Each number is 500 + 50 x the weight over its row's rms, rounded and kept within 0 to 999. Layers, rows and columns count from 0. Numbers have three digits each. The size before them is the row's rms in percent of the matrix's.

# q: layer 10 attention query, 256x256, rms 0.0933, rows 249-255, columns 0-127
# k: layer 10 attention key, 256x256, rms 0.0943, rows 249-255, columns 0-127
# v: layer 10 attention value, 256x256, rms 0.0974, rows 224-241, columns 0-127
# o: layer 10 attention output (transposed), 256x256, rms 0.0897, rows 224-240, columns 0-127
q249 098:464502509492531426510503474504420580515547569596534496402430483532452508489546437475422513445405566464550561522456475585526481541490512492549545514426571395375434526516618531555433428496482469513498442478437509521525486446596465506512431501527526539490548463544533454416467530510382502428515497415483398496492474622563468566548567466457529415470343456499495510483529467513520492418445
k249 091:487575553558518428483487442500512542519509536476475606539448466589448557506498467516508517496501486525529488452525385583538541421576401494460547526512554418524464459464556458471604517502490455428529499490536421531464484500528537461513531486526560567550486557510535435481537553428450544524530466500535518440534503470508516590418446490523475477470546444504482482463477465507478471537567
q250 096:621402518594537469558547591530443394521510468531424540485552572544541488618498561468513491523478505494511474476465452444565489534454507461505522487485536576526421398587477484388515558409511464529430478492511516410428475486454568512600397470530529458511454465520511410475485498424496455456470526517531496601476489500410541571475421468496480503526515390477538506507493441545573464473528
k250 094:456459472490435500424467564540621430540494591526450445460498573531531525463489517509486438594473436420441558448458541409533592578460414492531454562455404467462494529458470456459501497528558522515464606537553507546398576450477464449590415571465451493528503532520533525516538475436455483456452488495504499555492521495503497478485502526520556511496439406586537545407525442514512547558438
q251 095:592512540469512405505540501467488556445445499539537561518401506500416447538484551462468545456483539620549544522540522504463519451440583496471519517476592530572476479584573502541510476541426430474504574543508598456505433561516472549538411512511515502451556442545515466501466441476478548479562524527482546567410371433463540558510498525410465443562449490516440478522496596483481415506482
k251 094:498485490534585466480478507547501525408470536511449520398528491494603531432510579496517509517557557543509455459479518560489421447567504502448514648542604403443548479450606395493502525490497493458427476549574603465420543427456518474421450456429457529450531486605443505491506543395521546530481523391575553480529500409418463552493516498489477465536465503503463506565460597486529506494537
q252 092:522486468445477354507492396580419518376525640459453431428478372490502499490500479506522511505393509522432542459479503527475589454511492523500477468509617501440524546499428478432447566485546511511478572450550515475547466409534462562514534583403503571539538514513487491567407433528518584481476530527622487505460511486427433516450544405478519623527560533511575477478499584430481517583464
k252 092:479572487502392474502373501483507489428552535512452507392503542496539507589422542429516453538484432516526530551604475573548501505572449389480491515444632426394566483486503508479443497521509432517518437418411453457557457458529572564448560515438546431521523435486457447498552367463599590501441436459445502558562540460351527554535465519504535537518527512548431490483563571519389500535432
q253 094:535471546471530476482460470379470467540550463470410545455511400471655558520418466509451520439395517476448498536541508553545621547519532451568508416527413519430520449484522517495473519482413574533494579468484522482480443461514481499515545477531605540519530504476526535548514534444499463555555555474463493543497529498425495579548566561542578589494598591481548501520481621536528438526540
k253 091:440437458528497490459450593454445432477486537420437535453504546498477571519469491443523485479498491532526514538516500444500579533452477439485442466452482496437468581500414628480442501486531553455485506389461406580477532502478510544455504497539515450486450439354589496479456431444548532509568528503504412552603548466529313493502435543533612573440527579471498470514562506501426617526458
q254 097:515410445478523450510540483499465470406403399568476471441516445529492495517497441437524510420507514485471420471519533499402581474432559459534472445457481546430532596488463578454484494397517548600478573409483441502534529500472365452540499487544594588490492490384575425510522460625531515544516483544496525484467398548527429510465451501502469463505596471488506454571542520504484539426395
k254 098:557517483481505468556492485488386498525526445412494578512458538477404492511462476573506445494479509470508543531494543517411531465515582484518461530567499418513600476531496551611492558483458605526495501539549609518496489444485447507505460558431561547467472591465475535543460464437481402606476520572509580492432453541537480552421490533567556514455492421519443563531548558515413611577502
q255 092:544429573460546480437463461571575448655574450524544491515541443562528470432403489497460476497512528525557465528543494494510551496477506500474417589456506547535433524500525392520481473431483517417471434505480530472490604454488410442511484437505477478461521476587649496595492498461504475519526521573519516448533541479476428544490398453538453538466446450503445481498469452505423458503539
k255 097:474632511596522502521536545477389471495444399486566444523528465514461454490475525486512568432506586559458618572545580503525590417527451525438434541525476568473446475490459495507512568398366429442522505488534444531564503463423497495524490450550559487565413496506520426487456521561456508479510424487536548508467447394438478479469570526443450553533450525604567530463553632530513466467567
v224 093:529505480499573481532533540558546400529520432442475539506428521519518510580478513520496461511574638464548486478584549447372407511613450492437499530447564556445512466488564603478508430530453469498517476469459479508411493607545546502592535506432524578539522503506398503523470531501486479546523455479436555494473515586527537502491488466480501393576450503591504464603568509568526574503464
o224 092:614438511576537409549548495486496493573547565497547459566553496518509517522632580445459507511445523389567549382449529456483534464536501494504486533493489515579503530474540433473450502437557477612474495426383445489478487474534532539504416550517433567533414441552502504517509496417461544443522512454446555585465466504498447560476499447351602535502466467503542540418477503521483451622460
v225 099:492481518484471469401503470544503484513517572434572430443507506536534540460579646475520469459561503471498438460517509494478478527514417531429594475528427507512493541545422477475443523532505437602475461510444569499507440509525457536377456523615439518516467417468433448492466619464372496468487450502436600435614612488501517470543478470469441573481486470488509464511489465474545512555485
o225 099:543533500460473547500564502501517465540489471555503386582485471501493491471491487551536536516468458452420445535480401555507489413441559454516449501471547449465472496476558516524477511531509441529459485493505450499474480498479525483486532505485570484470495544418549512403537468525487461519470554512473557555429465532587452513463476400536527408447495484526506534434532519485519544354470
v226 090:617564527514474519509454498499540484473619378516419456484495429457419457506531460506501463444474500502492517508526460578564414498528454457556530484578494483545525464432473528510557393455566513451489516535475514591572441434449549498516531508413435494485453454446449487532432577497524499502550487468437518543413530455483535539447469470499514414548590689489494558517461527539500573575541
o226 088:514601548489553540521369449504468514528509545481491586406450510512520535586536477550579437419510439454503521447534514447583515549510515480493491503525507560594432469482497496428454575548462498549446467458496577580510502491468418457533535535512521471439562390510524635582493528474542552495492568490533533521635583408505444499555545402590533513511452525605536471501501492510479371500554
v227 092:461482469441395600521471479589518515520516548486468466522337516492511447547436425442428484560461525457483392470440509483557463542475485461529478493516515504524499437517584556597617394532468526413514518518420488471533570438574515589596552468454527481391443598450546523519551565562552521474381470524535503416531453473516457522542470508505484489559527545488513471558488454557459441462512
o227 089:587488512555481503452485480593522589499541496501574432497524515480494505526530596465447483536481480484482420496496437437499518545478444529502603496548539520534415519518433443467506509452535550507432427535320488394492513562514488498523358468546455523494573594560506543513592544521525467460459479491481519546498502427489471508558482524580496499476484393562497415498460554490443441625588
v228 085:581577444581456448450440489515452426448535399469526496549542491475418468486538532479468496543449440531379519502608511471460499449601499561437579509543567560538628534533411464479473562398513449494450492501510543485456472541483535582458505564471488463458495535469448486456471497508501511518612499469500499498466494458585463373399499477536539512458535564511484537559505489511461505601467
o228 084:424479532459538486482343462498553527500414552540439525427503478497603546520497569453559573489527466470527522523494517489566414570450527486554454512454468507538548460522503554433468435479580553474568508476541493560519476460524453538423548510493486527510461379433544580573614448488597584471479487467513530462476568430472501518508532401468537501526466425544474492457528483532480500525474
v229 093:501458503466423528528526498492531533518475493495519518451442568495499457573452439513490550453456488505467406579414519477412518509578457473581569475542524502499511532517558494453508457608544466515493504525530473439477524601552453464531556568574479545443468517484470546490521422629474497454537533491456447494547456518557478510504416585538458517537537451458519458481547475437590467458458
o229 089:526458544450464417455502472481570471485528569524540508600424411554518469498536582464568466513466473459423493428531433511550489531471472646455537440485558546526535483576482408465419453356527510465529527487398431490485575457379481481522480444463510480461573494492496509519535378581518442513588477558437490602499479428436495533488422495596465491514503408431432521482470484598455527469549
v230 095:513514530454587489487526548475465577546532505475468438460494463487493573456507526568566571451481566534542482509418518600467450512400514546542497522437444484503401489520620501530564481526486487538440423566527504483488623489534531450536497401603532583537469484562520419483445508491444505526391522575438481483464473593519505624566563503476543460571492455539464495535510475464499577443452
o230 094:586473513613460466525506469443465469513535462455495380540542439513460431441607479522458440490540514502486437502529512518488555506593495488443546535587446521529547546446468410465463545505471531565497608554513584507479507442469489489487512537454507443497579555545460573472418458502527485513553535464484459548524481468452431444362467448463540507463601555585480526512425429521483509567545
v231 088:479517477558502460457519568529447481516576556552477421524596465563500462451536450476566467540522488498431532462519459492489493501537459557481440425452577500470389582444429464469405537430480581416497436490481569458516438499454494487479432540480490470492538453547520483395461480480425479430617526441516488476420558406541523532425454494502402533459505562537450477478501514508407477533550
o231 086:411538528497496555490460461450547509495421542504431515518460473458460522513439435501492564491516495488492483612442503467429475488503558574492405441499472512504610461483493565592514502478463518486565500418555502509497476503555500551464530515518593550567463534476497461503554492550589583540464508476543548449551502504475518536384559566476555565506498645483506433498594560474500571480449
v232 083:483516605520451503527485511413456518518486542493517515522548487500444457507469502513557551564422497460534586544492504484481431487569437544494498514463435494418561428496498484506446534410453405524511470471560480545470407454511607445562445462480527493537617502564434424528489452457519547525527558475514483513440404411415511553489465498526526538495583572473537623480456498556453452561548
o232 085:400517451524589498439495491447487436528533518476441618460547616415486488434482492477535492503580508494493531515626491476547497533528521432564471484571433566527485563447492518400524483548432502479517455447573520578508518510509461545468548520534540459563386378419516584544457475427536477537446478500532408496536580461541566483558599556442505591443538463475598506521519455406578520493458
v233 094:549484547534476507450431449526519612489510498531446559440519483546516474472432613519475488508510495457556404549531554444414454544401505510558528520571460477542431518420523483471544483525509530483526541499371561470468404522450459521494519524567481459459417418541448544600612451498432483511494577469451579552486568511467521514447491532452528547468514480525529460476481499457501504500599
o233 096:455477461432555536521593551540523404498491481576471491617439523406526515415471435485483558485462519575450555472570577543483504520563581492447495551550537445474525512561522438607460562482527473460443432502509485471550567555566560456539549453463486466536633513514552547396503620453476546493531501452524539510457453541481556512522567494439430548476488520483513537520529548488447474391488
v234 097:566510490458457522513524518466498502547494498473496483492404451532442479558506406520373501551472514540440444549556566440364492532472523467538497480512448491525498467462563528504475488489505373523449559499504525472493607422517452459525588533499500545421471472466535550512554435568558473509501463528423551506581534523445494433437479552490566553511530500532553570489509484545490525519421
o234 097:549475569577576555499450483536549531530556530432442551482496511562490480516478635514527448535492415545443527447590377439596461500541480526438563540494463462562453547518388453506501428464466547505444505578484578452463467484441482569470493489493468484474602487466564519558491509467491391432520505555448550546474408455490498497545508459450454493509508409544505499543501494542559495609596
v235 081:514524484545567514476467472524378542460504492466512418632510491543463536471460468475568435491499458482515470483514481509424479496509464591441421528551535446483527475511465433442456496482599403430462386505507539504523502459345543486498382499495522495420537546489516462489551513464530528502523565528468508481489533425468453508473438459545492537422456498502419499497494521482491504529593
o235 078:424555551566476512405409411447549508449490489533376539435493499496443544483400552440488465498485434504484444500519448466473449529505482511499449545531382504564526490590444459413469529555554522510567527479500494567475534444553469511509577521454522552544567432406498564569474451467608450452442528520480530443533577493534491481497564485401495545462549460510527464558566455481564533551459
v236 084:469431502406510491492503504490466523494405533398487468502511491455478586537495486455500598580449521453529459417463420505554496545385470511515525519546553397592596529482546506465559490479502485539422499456501476527493499447516590518449554539508459475590475498502549455528517508510376482405366518525471510489468590499479454538553536550485556464511486471454499449547506439566507496455444
o236 081:616513590467442525508486444518513555493504411562569457502496444558476477476545552488492402517508505538438427550564500465430463506434463530512502485530479636558533588508483425456485600506465523508541468497508467426453494490472495516517511499489463486440572453459528530467491468517511378451491466422478489593538506517501463433495450488513424474555474481484462419473484537470537520468548
v237 088:579459487484402482480532397553475537451490496552546525489576516501541433424481537519496486410545504514555505671485461424528512419463431551413477499521490555560478508484452547532533426517457546547452481578384563371480416563565480590469492481490488486450523508476439540338467531567432452589488487499528502581484507589592510491571568600460398506495455420519515488497480556416524432470535
o237 089:473450457426451448486448437479556473458574466569403430521534363450545497516489451512504601559528538491459466466517510493507479487441574579544493425501513381435455441484537551569491530464535504513499542488434511531549561506590637496461451552442428475446540496508448562435513536525512546483473492584471432527421584511495506451407495531570545491598450555556474481432518506560456500546517
v238 094:507533546479469437386435469445516448500488569450479419463559523553510434500520469432509525510453599522506559562434513506457509471478465574415447566526554464579591442525514493499351529552495496605445471566499609523443512506384508520564476505542540569538483485478493426486568517414480508456493502568413538458433520514543459456526519549471466642548480421483545474489468518529624593450466
o238 091:515507517563519547562456470478523468537471393480437491457480443477434484492483556576426462541561547461461522434574443414524526527524539553508489525525426488580505432409496451376471561487492541578452572500468428508534475487520523515491554471485527473448594449417582493533465504484519430498541468463455471585411495539507489374494529476491556396554553409493531567434538441482544499511483
v239 084:524533403484507442536530536411529574507548477527494493515469523465504518526473407558522569539485516487486453473493505561456447476487539533562476446535425445433444460516606475601517499551460513509493597519475565474488476439536573500452477481545542499401553552566508500430541563465511553536488528481544501440517465435482526550420496521535452433473495549473521360499503478466459599555532
o239 086:556481587550438440480512439458460520460502414443513471439515449472494483504494530516414562486500446491424544541540466417510543536591502514459492464527501547486536519573468478432507499440487480485478497513436591476506493534451497522589427517544554562474541480556516525572567409530651543492515575567558511490519387460494454504428545443480595546441589452593449440569441546516448514539546
v240 085:410479569436388526564565500559557428500508486479508571534406535525518415561496469563423487410537485547463435482524549468514547509483494458564470460498453550543484496550410547519520453559514484483505533487471482439588603495506471527562534498468508481432485542335511539491513498549498503577510463429471477488477574513496522454568476494510491464534556524411567483465480478528557475499501
o240 085:539517514508518475485533496454513554516523515548573530593477557558550454520531509454533468537454505522518499435451463500577474495520502481487558484434546489537364502523601469534462450462522495432471481531483496446483511550521514456549408486520385480446480469589585472421536525486398489497518494590457458542457440450477425564562420546600512569512400406510498467464459510510514435466590
v241 091:461500483487489520573546552500531599500574544518512364482532537514544488502544527539513521485463570497542625453371438461647433530520534528532578445415600433463414527491572505544503456513579521555510531489514528486481514545512502491526496557430492521556528473566549449496465552497436549423460564555541477405425514529445488579486477430522508396494413498490501417490541468547485489421669